config.toml
n_layer = 9
d_model = 384
n_head = 6
n_kv_head = 6
head_dim = 64
d_mlp = 1536
vocab_size = 2048
activation = "geglu"
norm = "rmsnorm"
norm_place = "pre"
norm_eps = 1e-05
positions = "rope"
rope_base = 10000.0
rope_fraction = 1.0
qk_norm = false
attn_scale = 0.125
bias = "none"
tie_embeddings = true
parallel_block = false
init = "trunc"
init_std_qkv = 0.0219
init_std_o = 0.0
init_std_up = 0.0219
init_std_down = 0.0
optimizer = "soap_variant"
lr = 0.00364
beta1 = 0.95
beta2 = 0.95
weight_decay = 0.072
lr_head = 0.0077
grad_clip = 2.0
warmup_steps = 200
schedule = "wsd"
decay_fraction = 0.753
decay_shape = "pow"
final_lr_fraction = 0.05
batch_tokens = 131072
seq_len = 2048
doc_mask = true
train_tokens = 651400000
steps = 4970
dataset = "wikipedia_en"
Each number is 128 + 32 x the weight over the matrix's rms, rounded and kept within 0 to 255. Layers, rows and columns count from 0.

# layer 6 MLP gate, 1536x384, rms 0.121, rows 969-986, columns 128-255
[[156 142 129 113 132  92  77 136 110 176  85  95 155 119 103  96  78 132 138 155 139 193 129 107 196 146  59 116 121 108  65 162  66 133 152 132  95 118  95 108 154 145 106 130 129  82 103 110 108 160 113 134 114  84 108 135 107 152 129  59  88 114  82 132 120 138 133 135 109 140 126 146  96 156 121 164 124  85 109  71 133 139  96 132 150 143 121 125 137 151 164 116 109 198 144 114 123 110  96 101 195 159  75 141 112 122  92  99 123 136 152 115 172  89 116 123 167 132 163 174 150 124 108  78 142 178  99 107]
 [132 121 133 116 121 156 186 150 148 109 148 131 145 109 101  74  95 156 145 116 147 141 156 115  48 142  80  85 129 127  71  94 153 123 158 121  94  83 150 107 157 127 168 147 165 113  79 101 147 107 136 128 134 132 116 120 131 175 132 105 149 132 137 183 113 104 166 158 150 197 120 163 129 105 172  78 141  76 156  97 140 152  87 176 140 110 127  86  99 135 152 142 117  94 167 144 160 139 110  98 133 128 128 167 104 128 127 131 115  85 107 139 126 144 132 111 152  42 146 129 109 121 124 165 140 177 108  98]
 [144 107 128 129 134 137 132  88 143 100 105 136 139 183  72  66 138  95  93 217 128 164 140 145 132 173  94 166  92 121 106 111 129 105 129 155 140 137 199 130 152 104 111 175 147 123 165  80 128 153 176  77  83 138 140 133 101 191 115 183 178 117 137 122 171 184 147 169 152 114 115 100 101 166 195 174 103 138 102  96 120 115  69 109 148 109  95 142 141 133 150 215 170 105  58 153  61  95 131 141 136 109 182 136 144  79 166 123 168 136  96 124 148  88 179 124 124 106  88 106 102  97 140 100 133 118 101  90]
 [131 141 112 162 127 169 142 208 100 123 178 106 138 104  71  26  92 115 149 144 152 117  72 170 135 113 134 136 119 119 155 118  91 111 177 143 145 109 170 164  91  82 168 127 136 152 189 128 119  92  97 139  97 150 114 113 132 104 173  99 150 143 151 126  95 141 137 115 169 102 114 128 113 151  68 112  75 110 155 127 190 108  83 109  60 156 104 101 143 136 175 171 130 112 144  83 118  73  93 103 164 119 134 120 130 158 112 118  83 139 135  94 143  93  74 105 115 107 107 115 104 132 119  97  99 116 120 103]
 [128 106  91 166 126 121 142 158 136 126 133 141 126 168 154 172 103 170  72  78 125 145 124 139 134 152 114  97 140 145 108  86 144 131  98 140 146 138 114 187  96 132 102 153 104 119 168 169 159  82 123 141 114 167 145 122 138 190 127  84 153 141 165  79 151 105 175 124 135  92 111  88 112 141 129 105 124 141 172 164  99 103 203 128 169 129 132  76 163 166 170 123 149 142 163 114 133 159 116 108 136 101 134 158 106  86  86 132 128 173 146  76 137 148  34 160 131 143 186  98 125 111  93 146 109  95  70 125]
 [126 128 183 152 124 136 164 144 120 149 169  80 179 137 140 137 161 141 123 159 206 141 158 128 101 151 123 170 182 116  77 129 114 134 117 111 175 123 133 111 158 116  93 103  93  70 142 147  76  96 136 125 111  95 126 136 138 148 123 218 137 173 179  97 185 148  88 109 104 143 101 174 163 145 121 125 155  89 143 119 134 135 178 157 132 161 127 181 121 111 165 129  61 103  78 169 115 186  91 155 163 159 106 138 218  93 146 136 122 118 149 182 200 146  86 172 100 167 194  95 146 137 168 158  98  80 164 150]
 [111 114 167 154 169  73 156 111  77 129 130 180 156 111 143 139 144 114 113 141 175 135 131 152 157 120 144 151 105 135 136  97 132 174 166  75 158 134 125 173 149 173 162 128 102 134 188  95 172 152 102 131  96  93 194 148 143 138 143 121 132 150 118 136 138 130 118 139 118 147 179 120 170 131 133 156 182 110 128 137 184  64 141 125 132 121 141  80 125 154 146 112 121 123 178 137  89 135 119 134 204 107 150 126 116 129 152  93  86 135  82  69 115 115 112 103 114 164 148 175 121 151 227 104  83 109 126  83]
 [155 115 168 159 196  65 183 181 132 109 154 129 181 158 112 165 110 101 147  99 126 151  69 143  89 132 125  86 147  84 128 158 183 136 169 211  41 140 162 132 123 114 124 107 147 149 183  94 111 142 142 106 169  94  97 149 128 147 128  97 144 119 164  92 133 116 129 170  48 153  97 176 145  83 133 154  83 122  72 124 182 204 126 156  76  71 121 141 138 118 123 130  69 117  78 117 119  93 122 100 205 104 157 146 162  58 167 181 117 166 188  89 116  78  77 105 111 189 186 119 128  84 133 114 103 122 145 132]
 [115 136 127  85 176 103 209 151 107 141 122 112 175 143 115 115 173 154 170 192 117 151 133 105 125 149 147 133 162 153 161 120 173  59 108 110 203 151 159 118 178  92 102 120 125  92 201 108 120 119 147 136 127  99 123 116 201  95 107 152 182 184 167 195 145 185 120 176  95 137 184 157 160 167 133 134 141  45 180 153 157 120 126  92 103 128 155  89 148 131 148 170 114  59 128  97 151 180 167 164 166 146  90 136 125 161  75 100 146 111 144  43 131  89 162  86 138 195 106 113  96 109 150 125  96  88 130 157]
 [ 83  94 150 171  73 182  98 107 134  94 132 111 145 158 164 108 107 103 119  88 135 143 135 109 148 110  75 201 140 129 121 128 155  99 121 118  56 100 117  82 105 203 125 114  73  73  26 169 101 112 144  95 149 135  98  99 174 131 136 161  94 115 150 137 134 159 157 129 114  93  53  91  54  70 115 138  91 114  74 167 137 136 154 127 116  90 145  81  92 160 152 134 101 149 126 125 133  71 174 115  77 145  89  68 115 101 148 166 132  87  83 135 142 113 151 120 156 129 130  94 130 102 129 144  93 130 149 106]
 [168 120 142 159 101 107 122 151 139 121 153 107 117  82 130 171 148 118 120 165 112 177 157  91 147  61 151 136 119 167 109  72 131 115  94 104 166  70 124 101 179 157 116 119 162 115 142 153 135 128 139 136 120 179 109 133 156 160  74 104  88 120 114 146 110 119 151 136 123 146 181 109 100 164 141 163 170 142 157 123 182 162 120 150  91 138 100 191 144  87  82 121 103 147 111 101  75 175 181 120 132  44 158  48  99 124 125  99 137 189 121 150 115 115 197 156 124 114 150 151 159 119 157 122 141 140  98 148]
 [104 123  81 161 148 130 139  80 125 138 152  96 188  92 148 119 150 116 121 108 170 134 214  72 130 163 128  97 143 142 149 132 167 111 157 111  79 136  93 157 130 138 184 131 168 109 121  99 119 152  86 110 107  47 138 122  93 119 138 148 134  89 165 192 130  84 155 107 149 173 120 114 125 154 144 162  82 171 203 166  95 100 127 163 135 154  88 176 138 120 148 145  97  90 141  76  93 145 105 170 239 102 139 160 146 108 194 155  97 111 123 129 116 104  88 138  76 102 213 113 197 125 138 133 110  85 125  92]
 [145 100 124 139 139  95  96  81 135 116 137  69  89  64 156 180 104 154 136 116 154 113 160 114 145  99  75  99 106 106 145 160  76 179 124 153 104 130  94 119 140 153 141 140 139 105 179 121 142 109 116 123 148 107 158 115 152 208 148 100 126 152 154 149 117 179 150 130  79 147 127 153 140 148 146 191 123 140 121 113 166 184 145 143 114 138 158 172 201 123  98 134 106 179  81 126 158 163 160 111 165 154 169 130  98 121  82 145 133 201 151 105 180 157 133 114 133 149 142 149  85 146 132 184 145 121 108 157]
 [120 105  77 149 105 132 151 109 173 132 115 153 134  72  78 142 135 177 158 141 155 128 123 126 179 137 156 157 101 134 112 129 119 132 125 148 128 113 133 192 123 147  66  76 130  82  83 168 162  72 115 196 175  43  90 122 143 101 109 206  60 211 161  98 160 142  95 129  87 177 125 122 111 132 180 116  82 113 163 147  91 168 102  96 113 145 127 159 133 143 117 126 144  78 184  92 137 171 127  80 150  74  90 134 136 115 138 110 148  48 124 131 104 144 149  74 155 123  94 131  93 121 121 125 102  75 142 118]
 [124 111 104 134  89  99 145 176 161 130  94 130 175 105 164  87 174 111 110 160 129 129 121 100 107 111  88 153 109 114  92 114 140 160 132  88 118 142 190 119 195 137 128 115 103 151  89 134 151 110 130 133 192 146 130 101  45 123 157 133 148 122 120 147 124 115 135 181 115  69 163 108 144 146 119 132 163 162 140 167 123 131  97 117 163 183 139 135 166 165 123 193 154 112 183 111 144  47  96 123 140 114  92 138 104  61 116 149 145 141  93  82 137 141 141 126 158  96 121 109 143 172 119 145 211 130 177 116]
 [102  91 101 171 151 131 185  98  84  97 112 150 147 100  80 112 131 107 142  93 150 118 127 113 127  77  57 109 109 131 108 134 133 105 105 171 100  96 176 172 109 187 154 144 137 162 169 115 114  83 142 134 153 143  88  78 121  25 150 166 171 165  93 129  83  42 121 144  71  83  99 112 203 121 103 166 103 153 159 130 106 139  88 116 176 102  87 128 105 119  51 116 123  71  86 136 125 179 133 184 145 151 168 164 166 178 172 123  78  96  93 164 155 190 141  91  83 169 178 103  72  37 140 171 162 156 112 171]
 [ 96 189  84 154 150 179  93 146 150 170 148 165  89 181 142 127  52 110  95 169 104 106  71 156 120 125 130 120 112  98 155 160 162  90 110 195 113  99  49 130 111 104 125 167 108 103 128 113 217  86  94  82 187 196 179 177 148  88  83 112 111 190  60 145 138 122 105 150 119  83  97 130 126 128 116 153 108 161 145 159  86 139  99 194 151 137 109 142 191  73 159 174 171 120 121 119 186 166 147 161 178 163 215 107 165 109 150 111 134 128 156 203 106 129  60 159 179 118  50  64 124  93 139 107 129 128 112 125]
 [135 150 108 155  51 113  99 127 139 152 123 109 173 103 116  83 175 140 190 101 128 173 191 110 160 122  88  96  70 115 148 169 156 175 175  83 132 184 165 159 142 154 116 156 210 134  88 140 127 160  94  97 159 103 123 114 121 124 161  53 111 111 116 136 175 129 150 165 157 116 140 130 181 184 144 133 109 153 152 117 156 141  79 145 165  98  94 160 129 136 127  88 129 126 121 113 109 110  71 137 139 113 111 120 148 140 130 156  79  42 131 146 114 117 157 185 180  95 127 200 122 161 117 184 123 125 111 114]]
# layer 6 MLP up, 1536x384, rms 0.13, rows 969-986, columns 128-255
[[ 78 120 177 111 148 187 125 186 193 102 172  90 108 179 163 170 136  96 131 130  95 104 169 127 120  64 125  85 148 119 130 136 156 115 169  27 178 144 142 127 121 112 163 100 137 142 119 203 171 119 100 164 107 132  10 119 113 162 130 107 190 165 159  95 166 114 111 109 159  78 124 131 140 123 124 132 124 137 125 132  89 165 120 146  86  60 138 116 105 112 132 105 127 109  46 171  12 121 146 118 119  83 150 130 127 131 133 141  70 122 129 139  82 171 118 191 130 116 145  92 102  97  90  84 120 145  86 150]
 [148 209 178 133 134 108  69 120 152 118 168 142 121 162  77 201 124 151 127 164  83 162  67 134 129 122 167 126 201 110 116 194 120  90 137 121 166 198  80 133 128 213 110 132 150 181 173 143 130 153 159 129 103  96 160 170 123 119  82 112 114  77 108 145  98 105 166 173  85 165 158  70  92 164 108 112 159 137 159 136 145  88  99 122 108 190 173 129  89 114 108 141 124 102 134 179 139 145 177  86 116 142 151 177 166  99 150 106 192  92  63 137 191  86  98 125 132 110 121 157 129 140 160 128 132 133 169 138]
 [170 138 154 154  83 122 112  94 163 139 133 182 122  67 172 135 116 176 142 138  81  85  98 105 124 122  99 157 179 161 172 150 155 212 175  89 157  89  64 146 159  83 162 138  85 154  87 137 131 172  93 166 179 106 178 146 150 102 137  76  65 141 161 188 111 133 138  88 149  91  50  89 138 191  72 118 139  92 125  84 133 120 136 139 163  87 162 137  50 147 134 123 127 115 159 104 164  98 118 122 175 109 185 113  99  89 100 114  82 172 101 127 134 144  76 139 105 130 178 143 160 138 125 195 159  66 156 128]
 [127 138  82  85 144 120 112 137  57 114 209 104 152 131 156 141  60 143 113 133 110 169 125 181 143 154 134 127 113 136 116 101 156 106 161  83 134 110 155 131 125 104 131 168 147 106 125  93 142  97 124 118 168 163 104 111 126 137 137 156 158 162 154 137  44 145 100 137 119 173 113 185 112 156 142 125 144  87 123 159 168 126 136 126 101 147 132 191 101  87 142 126 150 111 131 143 173 123  84 111 159 159 156 160  91 207  95 109  87 138 156 131 172 107  99 159 116 207 116 101 134 107 122 117 186  40  87 190]
 [129 183 143 135 102 109 122 163  61  88 116 109 141 136 124 173 125 199 130 189 122 143 125 191 174 104  53 128  99 103 168 115 139 139 167 154 207 161 114 133 115 152 154 141 165 186 122 167 103 117  78 149 203 145 153  72 115 106 174 137 124 134 141 152 171 121 133 138 170 124 209 137  82 167 160 104 130 136 203 125 167 116 105 174 125 112 140 112 132 151 127  85 111 141 146  79 130 148 143 117 157 109 113 151 165 126  62 109  78 115  75 108 106 109  98 123 126 149 193 166 121 116 155 139 121 122  79 166]
 [113 160 135  81  80 137 169 153  90 147 132 148 120  93 141  83 185 145  96 153 157 159 134 171 116 170 148 149 120 158 155 156 117 128 158  69  95 170 184 191 105 140  78 119  72 125 147 131  98  65  59 110 119 138  70 135  85 143 152 125 135 143 117 118 114 128 145 111 141 167  92 100 118 113 165 108 116 197 125 129 143 155  97  96 140 191 125  92 149 160 178 108 136 120 156 108 162 121 145  98 137 119 181 180 148 160 131  93 157  72 155  82 125  59 124 147 180  93  98 124  61 167 144 155 117  92  74 144]
 [ 84 122 164 117  49 127 115  82 112 153 125 140 148 117 118  91  64  78 130  80 146  87 156 106 166 124 116 189 112  75  91 132 106 131  76 123 100  93 118 151  90 157 185 161  69 138 121  97 128  77 107 131 129 172 169  84 151 168  92  82 134 107 125 161 140 180 153 142  90 122 126  90 171 113 140 141 165 120 158  89 178 134 135 104 115 176 160 144 115 133 121 192 110 143 122 153 142 140 137 187 113 139 185  87  88 132  91 154 166 173 102 135 172 168 148 112 147 113 118 134 124 167 178 106  90  79 130 105]
 [107  95  96 137 131 103 119  97 133 152 147 118  72 133  82 109 141  91  77 155 190 107 164  98 183 145 179 184 100 120 111 158  93 153 120  89 142 151 145 159 122 138 137  88 145 135  69  69 161 135  78  84 143  69 115 118 131 109 160 109  80  58 140 171 129 178 151 184 145 105  81 115 124 164 118 171 118 188 161  76 145 137 121 124 201 220 128 105 101 132 161 149 131 107 179 152 123 106 147 116 136 161  84 144 135 176 116  76 145 110 126 159 171  76 148 120 241 124 115 196 142 102  91 108 148 120  98  73]
 [ 85 113 183 123 175  36 132 168 127 107  87 155  86 108  61 106  77 122 143 162  88 203 124 104 176 105  96 100  97 125 168 119  83 116 119 103 166 128  98  98  94 117 113  92  89 149 103 156 111 106 147 139 110 171 111 103 128  96 187 135 177 125  92 138 155 187 106 157 128 191 192 133 140 156 154 110  85 150 138 126 110 123  77 112 108  82 175  99  93 158 103 111 181  51 114 108 167 133 135 184 172 118 114 122 140 117 110 134 127  45 133 116 129 109 142 131  88 162 161 106 110 101 149 116 114 120 202 141]
 [ 75  99 117 161 117 138 141 143 109 188 150 142 155 167 114  92 157 134 107 102 109 139 113 190 176 156  86 161  68  81 136 124  87 141 126 138 126 169  97 148 148 111 160 189 112  90 137 157  94 137 129 147  82 164  80 116 123 103 121 148 119 115 140 129 173 173 152  73 159  71 158 151  90 174  87 103 125 105  86  55 130  94 120 141 113  99 106 104 147 146 103  95 174  76 162 112 159  97 144 151 194  75 141 160 100 108 148 107 143  95 122 146 113 100 140  68 131 112  85  89 164 105 117 148 103 129 145 138]
 [128 143  84 131 104 117 103 104 177 130  96 127  99 150 147 151 165 133  72 159 119 117  98 163  98 124 130  86 203 132  66 110 106 135 141 203  89 106  94 102  93  98 109 171  94 149 135 144 109 105 152 106 154 124 153  82 128 131 137 126 113 135 127 197 129 159 154 146 113  85 150 180 105 128 126  87 171 100  49 123 161 127 127 168 144 135 124 141 123 119 104  95 119 122 131 102 166 156 124 167  88 129  57 152 106 122 113 177 145 169 132 133 157 123 157 133 112 153 154  98 146 132 103 151  64 135 177 109]
 [176 136 178  76 154 122 105 128 196  99 162 118 127 101 162  98 145 110 132  66 149 186 118 178  97 112 102 110 197 145 130 143 108 177 128 139 154 114 147 138 163  49 109  33  92 112 128 138 146 168 188 139 176 137 193 171 132 163 154 131 109 137 160  76 144 179  96  92 135  92 136  66 162 116 173 123 122  65 108 150 182 146 232 118 108 107 187 143 107 127 124 117 115 144 155 131 148 145 131  74  62 114 169 108 119 152 128 123 142 122 150 129  90 115 215 142 116 128 110 118 141 161 139 148 149  95 107 113]
 [180 182 218 160 114 116 161 159 122 159 115 155  75 107 146 183 113 199 139  62 161 117 158 174 152  87 100 115 139  88 117 134  62  70 148 113 149 128  73  93 149 107  93 109 113 156 145 124 139 138  85 108 132 114 148 117 165 141  79 118 121 159 157 155  94 121  99 122 142 170 175  75 112  91  73  91 120 158 104  96 143  91 106 121  70 168 150 121 155 127 222 190 131  70 103 152 149 178 140 118  93  94 124 128 130 103 116 189 170 112 177  76 156 164  98 133  95 133 161 136 146  94 179 164 182  96  96 119]
 [129 134 121 115 158 154  98 159  99 137 133 105 160 154 149 161 165 197 147 125 137 128  64 122 119 100 112 125 109 150 125 100 151 193 169 107 162 106  94 195 153 215 165 149 169 122 151 134 173 121 138 124 173  95  61 123  64  93 117 169 156 140 131 184 150 117 153 128 129 188 125  70 127 111 150 111 134 205  74 147 125 169 112 116  86 156 109 165 123 150  98  93 140  95 142 183 101 147 127 141 168 123 114 143 147  88 103  80 129 121  91 143 177 127 135 130 133 139 125 138  93 167 104 137 120 104 146 125]
 [128 113  66  81 146 117 116  91 110 221  72 131 130 126  88 162 169  77 143  82 110 132 140 115 130 117 178  91  95 104  71 103 141 159 118 215 158 120 158 186 155 127  88  79 185 144 187 131 132 186 128  91 160 159 140 113 113 124 133 162 154  77  78 135 109 140  92 117 144 147 175 146 116 120  76  98 127 125 134 139 151 132 205 154 147 139  99 177 124  57 132 150 164 144  86 162 157 165 132 174 173 139 159  77 145 149 150  98 133  94 159  87 155 124 204 128 148 131 140 133 189 112  89  51 126 140  85 161]
 [222 167 117 114 148  92  87 106 114 148 148 131 146 163 120 124 118 119 156 104 137 155 127 128 193 143 124 126 109  97 124 164 149 126  77  78 108 100 145 115  99 128 130 124  53 161 164 113 180 102  98  95 146 115 117 129 103 169  87 106 123 112 119 136 178 204 159 143 121 165 232 145 154 145 145 149 133 120 132 103 128 150 157  92 190  88 139 169 187 107 115 126 175  88 136 129 103 104 128 142 158 177 100  86  98 146  87 116 145 125 148 142 129  93 139 104 183  63  77 120 124 183 136 109 119 107 160 142]
 [108 112 139 129 140 109 140 155 111 158 179  95  92 147 114 136  89 204 123  97 159 123 113  71 139 167 103 129 101 207 126 165 129 131 121  92 177 140 165  78 159 164 177 122  95 134 175 159 104  80 161 132  39 158 182 100 138 164 137 160 151 112 194 130 132 144 180  73 100  92 103  74 115  68 129  83 161 122 115 131 114 108 117 100 148 105 120  91  60 166  73 115 102 148 148 147 135 126 139 164 179 139  87 149  97 127 154 170 145 168 155 147  72  69  91 122 201  55 142  87 190 131 139 148 137 160  32  99]
 [ 93 157 156  82 116  88 138 146  78 135 116 141 110 104 102  94  62  74 122 154 106 115 104 142  72 105 123  81  70 125 136 131 130 154 177 127 124 138 101 131 155 138 123 106 177 135 144 107 164  82 114 156  81 176 123 169 115 115 104 109 167  84 132 129 169 150 113 160 168 117 180 108  70  95 108 147 110 171 109  35 113 139  94 108 162 154  85 148 142 130 106 135 137 152 153 127 117 174 168 164 117 117 146 122 125 125 144  87 129 103 126 178 116 159 157 172 198 148 153 168  94  87 139 148 128 146 119 107]]
# layer 6 MLP down (transposed), 1536x384, rms 0.124, rows 969-986, columns 128-255
[[107 138 158 163 167 104 110 164 202 117  87 116 137  57 141 112 139 142 187  83 108 130 142 103 149  76 106 162 165 119 130 173 142 185 185  52 107 130  82 171 123 112 156 130 161 148 134 193 119 122 142 162  87 113 108 116 138 100 142 153  83  95  87 153 182  69 144 117 136 131  89 129 115 178  84 132 130 181 128  90 152  95  88 167 125 117 164 123 133 118 116 161 135 123 128 160 156 158 131 114 137 156  36  74 127 105 133 121 133 101 137 140 150 107 116 156 170  73 160 145 142 167 173 121 175 105 100 149]
 [114 130 144  83 115 146 131 113 133 159  88 126 158 136 154 122 108 117 175  95 164 125 133 113 183 116 169  96  92  91  87 158 203 119 111 116 111 219 179 129 106 146 121 117 137 131 149 140 142 152 111 163 103 129 157  87 150  96 102 114 135 159 112 169 172 133 184 152 167 141 119 136  60 152  85 126 130 137 166 137 163  87  95 152  87 106 132  96 122 181  98 151 111 122 153 110 145 123 137 161 151 124 168  84  97 130  47 162  98 122 148  79 172  93 124 105 112 127  94  93 125 172 190 107  95 150  84  85]
 [112 168 166 147 181 180 111 190 107 200  77 141 122 154 118 169  83 161 102 100 168 147 194 126 135 141  92 151 101 134  71 170 150 108 102 177 132 146  59 159 157 140 109 170 130 161 202 101 136 152 113  98 145 136  85 145 123 137  93  97 104 141  90 108  52 142 108 106 165 133 104 101 130 150 196 100  90 140 113  81 121 124  86  98  79  75 183 181 136 111 148 123 113  94 117 139 144 162  99  95 115 186 114 147 108 165 142  97  88 159  66 146 133  99  82 120 114  89  89 133 189 138 152 134 120 140  82 133]
 [150  72  99 158 120 146 158  57  49 174 139 166 138 133 158  74 100 150 127 177 122 150 147 157 149 116 120 165  95 112 166 190 110 126  90 121 113 102 118 115 153 195 130 124 156 115 114 192  89 169  55 169 133  90 173 142 131 166 152  93 111 115 138 131 142 126 182 123 125 133 120 127 129 120 147 181  62  91 157  84 120 125 136  93  75 111 110 132 149 112 104  90 149 143 146 139 113 146 103 140 117 142  84 155 150  72 145 195 121 139  79 100  77 176  76 114 124 103  98 105 150 162  80 133 173  99  78 181]
 [120  94 127 154 124  85 118 159 163  94 111 106  50 130 168 149 109 133  42 192 153 110 128 153  63 196 130  76 143 109 128 131 144 127 162 138 150  84 141 125  92 183  72 119 100 119 101 129 174 115 131 120 116 158 165 146 136  90 142 148 127  98 185 176  97 112  90 129  87 101 124 152  88 123  97 102 127 133 166 200 179  68 105 125 105 144 139 101  68 155 126 124  63 106 108 146  79  68 128 142  88 122 180  51  66  95 162 118  95 152 187 172 180 118  84 171  95 117 171 155 137 169  52 120 130 123 166 218]
 [ 59  98  76 102 138 108 122 163  49 136 160 163 169 114 141 184 117 131 161  48 100 129 148 121 122 104 121 133 132 184 163 171 155 115  95 124 162 177 154 166 177 113  89 158 125 131 124 149 148 132 101 169 152 154  78 140  49 112 148 122 118 148 140 116 126 143 106  94 180  55 181  65  98 101 164 148 153 111 104 154 187  99 156 131 146 143 141 132  99 123 103  38 144 127  96 128 137 100 189 141 106 116 126 139  91 152 164  82 173 124 108 164 102  84 124 156 177 123  98 148  98 110 133 158 131  89 118 155]
 [123 118 130 186 195 155 142 145 115 147 150 159 149 121 130 163 143 149 147 161 169 135  85 120 150 150 136 104  63 139 113 119 181 123  84 203 128 129 116 126 123 129 128  99 171  87 104 133 119 146 116 103 166  86 170 184 135 184  95 118  99 159 163 111 148  90 131 146 102  90 153  92 152  75 122 151 170 141  67 106 113 124 136 109 134  91  99 133 155 126 109 145 123  73 175 149 156 117 146 209 107 143 132 101 178  75  99 182 118 171 104  56 143  94 115 165  71  80 109 117 129  66 138 209 153 159  83 155]
 [114 172  47 120 132 211  85 141 141 136 104 139 147 130 150 117 135 158 117  98 117 131 101  75 137 124  93  75  95 154 151 138 121 110  65  38 122 116 106  91  88 130 138 175  94 123 161 111 134 137  99 163 108 154 134 158 141 144 107 116 142  82 106 141 116 116 138 138  87 166 185  73  77 105  84 129 146 116 136 128 113 142 112 130 148 157 143 140 100 177  96  92 142 184 146 128 111 149 145 119  86 167 101 115 133 156 130  67  76 129 110 142  94 113 144 164 130  64 164 178 131 121 103 160 177 135 135  74]
 [140  98  77 186 124 148 120 211  90 143 176 113  51 158 140 130  83 126 116 201 122 183 126 139 100 112 176 140  96 151 127  63  93 143 116 111 131 125 133 100 183 156 121 123 147 113 109 135 159  91 119 113 157 111 107 111 159 169  95 120 144 151 150  94  55 108 132 119 116 108 103 131 131 146 134 147 105 129 126 163 152 145 136 153 122 173 163 116 139 175 158 135 117 111 136 136 135 144 141 161 140  94  83 138  87  95 141 102 130 135 160 111 131 100 154 125 188  98 150 148 187 159  92 143 117  94 122 112]
 [191 157  88  98 144  47 179 121 152 135 172  96  77 111 133 170 124 128 158 143 141 129 181 137 141 159 160  71 103  99 190 141 145 109 137 109  71 160 138 178 145 154  71 136 128 152 129 183 102  91 164  92 154 125 133  74  84 119 121 100 170  95  87 176 126 170  97 129 145 149 106  65 105 102 124 126 139 118 167 114 105 139 156 130 153 122  74 151  62 146  86 168 172 102 123  38 129 173 179 122  82  99  72 181  54 130 102  70  72 196 151 107 189 168 140 126 184 101 124 110 156 132 155 127 113 146  88 129]
 [137 189 145 111 121 103 158 125 116 175 145 111 118 124 109 169  88 152 120 192  94 143 187 136 116 138 131 122 125 121 116 150 121 101  79 108 117 100 134 133 109 141 118 160 133 118 101 153 106 161 107 113 170 162 135  99 129 128 102 132 105 152  99 128 144 147  94  90  99 145 150 129 141 165 159 127  80 138 156 158 101 155 115  87 159 131 111 149 127 161 109  94 112  86 128  82 161 139 118  58 202 178 171  82 189 126 109 111 125 144 127 145 100 127 121 130 139  73 119 127 113  87 113 134  86  99  94 156]
 [160 159 101 107 109  45 136 167 170  74 134 158  76 105 145 116 122 146 106 105  93 101 116 146 111 153 178 163 169 106  81 100 131 115 122 127 146 148 156 169 133 122  90 125  93 125 160  78 143  94 154  75 134 145 166 149 139 120 163  95 185 127  90 151  96 139 159 127  77  82 136 125  94 125 113 131  44 165 123 125  87 130 131 126  92  93 134 118 120  99 131 164 146  89 104 156 138  93 112 105 139 162 157 145 149 106 161  91 148 119 132 140 134 164 127 136 103 141 102 215  74 126 133 111 102 106 147  91]
 [164 149 196  68 141 128  82 154 116  95 143 159 101  79 131 139 122 110 165  95 113 141 143 118 116 138 134  54 112 102 153 174 106 152  77  47 110  81 190 132 148 233 108 249 161 158 174 182 135 128 127 169 146 140 154  68 176 124  87 161  67 124 115  93  66 157  87 163 105 123 135 175 152 133 121 128 194 173 171 120 154 142 175 108 122 121 123 123  96 166 154 165 106 123 119 148  55 148 189 129 103 162  40 169  78  86 111  82 106 151 142 121 121 155 144 147 127 101 140 135 136  75 208 135  96 163 102 169]
 [ 90  75  90 127  88 153 114 116 124 114 182  70 111 101  61 102 140 160 103 107 122 135  79 133  93 160  83 185 155 118 152 124 106 129 131 115 126 127 118 130 112 102 145  96  83 154 164 155 119  93 103 115 114 147 152  89 116 144  53 135  57 192 156 162 163 175 155 112 117 133 136 127 125 187 123 154  98 116 121 173 119 136 117 153 102 178 111  86 119  82 163  90 112 189 124 143 168 163 115 177 187 139 137 112 102 156 151 126 126 129  68  94 128  53 180 105 103  64 184 164  92 116 141  95 147  95 155 165]
 [147 154  91 106  98 144 108 122  87 172 131 122 115 129 177 161 105 106 122 121 175 170 145 163 127 145 118 190 112 133 127  95 154 187 114 193 143 114 142 146 140 141  87 101 128  68 181 170 111 160 182 119 111 147 130  83  76 127  87  64  92 159 126 156  95 122 121  57 163 157 135 131  96 111 116 114 112 180 136 157 138  90 153 119  80 107 107 175 106 164 134 111 180 100 181 140  69 150 117 160 128 103  89  61 140 146 142 116  88  62 110 103 124  94 103  36 121 129 163 132 158 157 113  46 120 194  67 132]
 [ 82 152 155 181 119 120 139 139 116 156  40 128 106 108 172 146 129 109 157  96 159 133 124 154 159 161  99 136 129 130 197 115  92  80 104 118 133 176 137  99 165 137 149 115 118 148 114 133 133 144 164 130 180 115 192 158 118 236 132  61 115 123 176  85 172 154 112  82 151 137 100 172  85  99 152 160 131 110 112 162 121 117 146 137 138 144 164 133 101  61 100 132 101 112 159 202 116 102 111 155 102 114 192 145 116  94 132 140 170 135 108 140 125  83 114 130  99 121 104 108  98  87 131 147  92 134 105 138]
 [145  84 183  60  65 125  81 120 161 100 130 170  79 108  83 121 136 157  96  91  61  79  81  91 148 127 105 155  99 156 101 126 137 168  65 149 169 156 216 146  91 168 117  98 129 160 127 139 138 114  62  88 123  99 131 131 120 104 120  69 183 147 172 155 166 141 143 190 193 118 125 125 172 127 135 142 110  62 119  98 163 109 141 115 199 165 136 167 138 176  51 157 132 133  99 148 125 177 111 109 175 145 118  70 103 166 102  92 127 108 129  91 123  91 158 118 144  85 116 182 143  94 107  94 114  93  91 144]
 [101 139 210 138 116 141 129 189 105 123  85 172 121 126  92  57 132 115 105 164 118 121 133 135 108  82  97 115 126 142 120 105 159 155 134  92 136 137 141 132 176 150 153 132  89 161 162 204 133 172 144 126 152 145 169 170 119  88 129 106 103 103 129 123 145 142 134 147 141 117 119 100  98 159 113 110 133 101 131 177 134 120 157 105 135 162 125  99  60  66  63  60  57 102 148  96 135 115 124  77 183  91 186 142 126 159 104 172 194 155  95 172  98 165  98 159 128  61 184 171  74 156 111 177 114 106  78 103]]